config = dict(
    head_dim=32,
    d_mlp=256,
    norm_place='pre',
    positions='learned',
    bias='all',
    init_std_qkv=0.051,
    init_std_o=0.0114,
    init_std_down=0.0057,
    lr=0.00727,
    decay_fraction=1.0,
    decay_shape='linear',
    final_lr_fraction=0.05,
    steps=3077,
)
Each number is 128 + 24 x the weight over its row's rms, rounded and kept within 0 to 255. Layers, rows and columns count from 0. Numbers have three digits each. The size before them is the row's rms in percent of the matrix's.

# layer 2 MLP up, 256x64, rms 0.167, rows 235-255, columns 0-63
096:114154119146150105176107125139177150087129146126100123101117146178129125131128131124092118136144125107108170112100084118126149126150096125111187121114087162129097089135126127142135182148129129
104:126121112084111163144135145136142125141103131108112171173155099115137144090122123112133120099119118130094146088130171132175130140153132116164119150084143140140159119095111139171147188149100125
098:122144132092140102140099124139097051166139120163106115114102169141151136138144096123154143122108125098132115107143174178129155158116103119093106122180126132137128156104126137168151129127124129
068:122085146117147105136130118141178116097152175149109151138169152170123105137139166160136133099110152097083131112136117126146104104133130116119119156106095131100105092144085136124075144150108117
126:129104124113129069160116140111142113142130156150110094118120136140180110154126120121157146123138131146116120141154126172175173107127106094149120139150096147131142138110149063137165145096084123
080:117118115100141118128133137080132114166142160118143140147131079124118109154146106130120126084130108094123122130100099201100131105186104135122098112122162132144092128142160143146121146096107164
105:111142103139129123147096144154166154144129141119078138133100140195133146160155134123082148121146134095110118104167143143137138123160108122147129073124145153131127088086116172136161146131106132
118:144151106131159122108099135123131104121147126167146114152087167118116096135118084151127145122132177117135088096125107095099096148153100143131130115155159149149098113130176146130066155143114132
096:110153090128122170092081083098149124113136153112117141152136162154092100163108138141110150121160142101117094084111130135122119109119102136145187108126138124168088121144165149113125115139138124
102:130127150111126114107129154160142143127146167173108144138151099132089114104143118133167126130135091155118148113148086129108090137176099076145128076100145108109138103129113159151164098137126155
093:132163104149156105078150132149136157157111152110163205098126083106125125133081125158121107129086109133157138173148114128137112150126130126136110138133138115107093143127095109130115123157154111
118:148124128140168119079118082119120128111171137130143121170134148083109074149142123136097130129103139115105140151175118114162091137103148111131138146088124092113122122123097174158115111093114146
100:125114123135167062143100137166138101152138095156143154120126111097146110113111118173123096131142189131133117107109119120115114120105122147151148102153146136133100078133150078116095129167143116
093:099107149103133117133100135090109116105093147126079159154107080059109089130133144151138123121139131093114182146121106142127153132170136100134146136097117131155139094113131122154112162109112128
110:127096136111134164122132159170106127074139122161096153112112128102114125144133165143133131151150125179087089103169184115121140113103106138128144141139175093112128162106135111102117131153124118
096:104132105138189112102143130148116132144123136099158173145087142116132105147128171155138100102143092142136095122192137142144139109159116135141124130149117144101100131136152153155147124164074104
083:107112131140101128132157164097096113140142130148109098159138140143140107143093110111111145099102116155136178109145094186156134093123086126162145131123118158125151121109137162102149145105089175
102:126158163152145099055151094147094116137130130107144097127102113139165166088087131150102121141100092140109136128160121075122131156112134125077111129122147095120126111119138100134114125134147138
090:083131112129117123132106095151120132132108143143116165119134100169110140116154143112146128096135112152113162153113143163153124166122127121110111118192108158081158121168145077167110144148160113
125:108155137118139137125093138132171150105075167154169151147129116129157067111119093153113136107141177132159121127130126119139099149126118101121094151128114094108119148127118113132070129177123131
108:091076156132185111148107104108133130116149115126099142092116158063135105109126147090165122130138181137144136132153137150139128126125088136143116128135129122123126119148093109116137140179115082
# layer 2 MLP down (transposed), 256x64, rms 0.148, rows 235-255, columns 0-63
103:159181121102098132148134152122102158176102100104126115145080113161139134151093116139109155134145152111099129139122113124144163105159155138120143134115080144114141094117126180114139116126097173
094:124133114106135086108118101128094108123127150164142102131144155130071156135107136139155137163155164145118094135144159169131116102121125172143092138159163120095068099132140122110151092127134144
105:134136161172130106125164188110128129132152113129101137115063137098108145107113119120117154139139139095139135140121177186121119129107131141146087109107154099121149174133139168130113114133122163
088:138158147136146094148108124153143161123108148117150131124128125134116131155124152118119076131100206156128117147109122100112133096100123144122085150111119154128108119197139144069126117119108102
108:099170161154156143090148118111128150138144125121148127098164133112106132120137140154098138137171133094124136105101148088094105184163137134091122128113133138096106101112166136112087108132145173
094:121147164160117135133103179145186121116103136141133168133119134131110119130137155141107125108117170141124174176120093127128124134092111088118155151129145148128135163144106131136112155186081143
102:128162123126157108088144156147143143129084114151105118171092131141124133148127133141144094166139134105074127151140120123094128141095121125117128062134112144140147090077164146119145132163161142
101:124081142126135108141164101100151092104150136126174120138098124125135111130142131163124091123114145107114111158099122131098161103190162119092129120114065133127161122134113140155150136106086144
104:119176082103103139133136118144147124147131111131138155145135145122089116134104171100092155095155126156116087107112116121111136067096122146154157095086102138116083139130136170121104126133127146
109:119157174107134114125138174126127119101144139122110153157106102179107118123158116116143110094146119166108104122118132105089171115153141142105143113140170105133125093124138180107141182128160107
104:107119143123152134118167120135157109138099122106101159136098112116113154151095157152172101123118128087150089133164138117134150104146118103134129067092152094104132129124130117172112175173119116
115:143128167117144126138134100111096109124115128152118105150105098162145089134131140139114101104168118131138163183146129160147124134113144087139112084158083119117175160112073115114127108135091120
091:136086120124088159097104154120131123162075129117131125085151117121128120113159128109157104118130086110103144148102145123107178145142093138128139109118143136132132147156097108177152079114128175
087:177133119182105134119107139147124137134126118134137138158170122088107123130126133120153108150090143160112126146162157092110110135084172116114114131148126137147120142097130141174083094140187146
123:126158104142096169154154140145116133120120151122142103132121155129097155097153157148149084146140165164079141102151171135167159153115155115130131135140130147154115174141121131097127163154095104
106:125116149124151091098160135102118097158135102104152130081102160120106109131142145125136123112102097153130094124199118159144106128110104110113127155130122102131090095125121150147111138152084180
081:149145127156141096136085101117172102154122092099109126145123132154101151154135084083110119136182150100130149146123133151108118142138149143141131101159111106150106126092142151116119109187104158
092:119124117109141138168117161088145137159123133154075159103132117136112113135120151101176132116157151104114114138065144162093113111136108163152155116120099147113118188093140160129136114135135133
084:142114195127163081133165136131131125142131139112162149110077133140147129167145185127143113177148118159119148126152117140129145134128096100117111142121111170121142150144121072144108145139133101
133:100136100138152114117073101134156126122133104111112150144136142126133158149092089163072115092126142100130119156115113101118096113098134151122126109120126118115156134163198141100108132082112135
103:115098088139093146122128139095124122185119121103136132150109134108134142159085155103121109147113121089106162135139134103158129114085090139106148097138152130129114121126142176150129061166125138